Each number is 500 + 50 x the weight over its row's rms, rounded and kept within 0 to 999. Layers, rows and columns count from 0. Numbers have three digits each. The size before them is the row's rms in percent of the matrix's.

# up: layer 5 MLP up, 768x192, rms 0.087, rows 756-767, columns 0-95
# down: layer 5 MLP down (transposed), 768x192, rms 0.253, rows 756-767, columns 0-95
up756 086:508504495495558541530575577469490465455513602468467527524460545494505519490531446465449461447380619446564603544527495478571522551490506556489528478512510510562456502496477458529546563511555501430478383484510522488423497479527541556518436510528536503491581392483410513449535627557593449463
down756 086:513494446521473416528424447477529520517447458490490425438528438490454535601388490581450560556595349545453470448516489564432464471506452492490449526480495501393496462547463521508475447507485584586477521548505433596552468544492410430471577451473449458491493528507510491505470457335424513453
up757 098:516532555569481497492465556539537493516426517553456547458398472425380433516452493593521550603537470532491570505503554549494475452596431560467554505564460530627451486496529459530502455509473562455499428507434475464523530546527476507670490552542557526519414415447558467442586479453549485410
down757 094:498548405461487524517533408458542503468389450528532444523544520500546567508546516466513590525477527438454516528490389430509541534493545434481449509479539523474571542470553534410579545437433423506424564484500525534453509485474540430435534446448557496544492492513481567406444442510481575447
up758 087:552506466542460382570545555457533472537542576410494533480498530385563597510461512522450628503642479476514538511563488423560509491507492496580597588539538547404549510453512456529542462500525481486479526442472584499473453498512526515516444519513495460434459470571517481458507453554458448459
down758 090:522425548543498503500520535444451540375548501525419556566512572555549468460513419488501508599470444510533566555501556523462489461464514519477519521470527543592543484566457502426451472465503550480446464574543418498505598507531451342488553521542595520494624452515487529464431497485577437570
up759 075:488540512434483465473542369492514570461522521528500413497487477469485510512476453483420444475428461499458477386445468449472511455590514499523498489447409446564603514437533497524533532502598574531601506549447553538591416531487438588610516469403545557471452481598570514508475440542520466461
down759 087:511530454645547512522472643477394508500483478458514522511440523532495561489494547547549537568531489555476466514548463506562509513408426542430479478496513500468461501526451573496431491422410361455404607547513465481439575437475522459402491454493527456512520529472418546455577517491465569508
up760 114:485533528476463611505467522530577501616446523565454462565466510465528537434450480613402562532518496412468455613517440523566461394429513508545514559458460491506534447459564566533500514473534493392501374550484447475389490553453543493481520565526479465589554468536576502520511477499581418440
down760 114:499469483453580509580516517426465474579514594504461549508474500518547455457515489455461424595473571433382431447554419454588461483499492464498458521486508509472459556479424500575587518601470504516464606554488521610466502487512535542536494496549474453466521522482583510548521456433567534507
up761 116:415474516510482540487524562489479465554560486482523475434501483569641478568404644415518519499473470488578475547491522486488407514567531583393487508447528514482546526404411490483475585484582543421441515467545423515509553531485459483502611513514447398522510530624402507534491460509552470451
down761 126:559499568498447466506593431565504453473497505409488464363535414480490513467468462406480605585481556439543458547469417519422462473540425566548518544446409516532527527469456531425584526536484502472414475507548444513530499471528518496497533488446456530508427546455489608579501545514518453463
up762 093:462594398613513489526462514463510517506430473432467525484478550414666500538514527473491431581487482538479445503533502583439501573490519553440514502517422463544547581464486487527563502534479456484481509502492556435520488489590445553448459508450543476453448434435469504565514515459441469415
down762 092:553435602483479533507550543507515436472524565571567444490570510521350514459477489519529580385528503503527557482540487437590508412500538438510461458430549534451425446530440529473508525500534494546457564498509503577433496510461567446525560490596547504510530560551517467488485537539548497529
up763 100:449525455421443482546541598534553499533430447500428460468548593501587433531543572474467510445543557493492473607570555542543465512552612520445403457482480394542540552423516463539493520512518465506417548495501441472484543640515534550465473465489468498512451434470483427527552557461539507488
down763 104:515567512479491572429526543475527436475519424469502505482504595515496512418431582553473417449496498568473527541547449471549473430471439550518471377512471385582514454404375504481474490592414415477510502566497456519552468594554513483488476492568511618503495437504477456502513482536479534574
up764 096:563485456472550448418440525489411513404551415567550419537450519588467475580481485499516531464489504481451459483530471508492487461547494499482514468560536497515459509473526468586538435423392565521516544563451475419485475587520470593525439502477469518413462490517597473605550452542466472426
down764 091:556504462441637471585389516484492448608451589403509434360554561446587568407499483544441540489527518531486495592469419422532452477420501497469471629508535531507520429550485533525494521493561474467475550455524480456521505481465456488572457528475508443564516463540394514542548474519555501496
up765 094:386467445532440509532521598541425446519462548577478448512582511460441526459532613569413553458509543458417495532419510500581501546499465546420512479499472495462562578477456566503454581501461497581520550569443487456511482393544550538452440519546477526506518486447445584544469511459468487466
down765 094:475477548459495524493520565538434544455472516385521462371541531601433522495538551406442539520489534464483487491520454522453572439456517570504526510593513511557515442397534522449547537521567481439460425401473475574465545515450505507501554416545514500549526472510530676519540476479468438528
up766 108:531574486512471530509560577515456404548548445407408518477544411436517514526468484477527618414413472452537455453521500449462478546495592414411494551399522488596458575515492476553499494481508567434542469492494481510505575577439526536423495515583520564493535476533494470602580489504473492511
down766 107:569515610519486496492571501434591556476417457540492457404447549505441523642532504527526474437509543482630502434501443486464434538406512503501547532446474430465571546412557471432540518468490451448500460423501536515573513429463507655513534459456509482434567536508537500564462433519454562505
up767 102:474443460474492454463479530502525523603496585506455412537478485415433480418549564540505485469427490476492520415468495472549375473612483552527493502449415538457403530487417549454539573552434543407511416464443588538491441485526493530563576517428489544476543461511559450560461478511500490567
down767 098:553531532537475556537503473450499516542480491417592521467526485515498510540503482477424486532461469503490542543504471589447516465471544470464469530501534464437504414622521626532447459471533512536492476519456659509488541552556447427583508434500462394583584414479563547504462532545472574456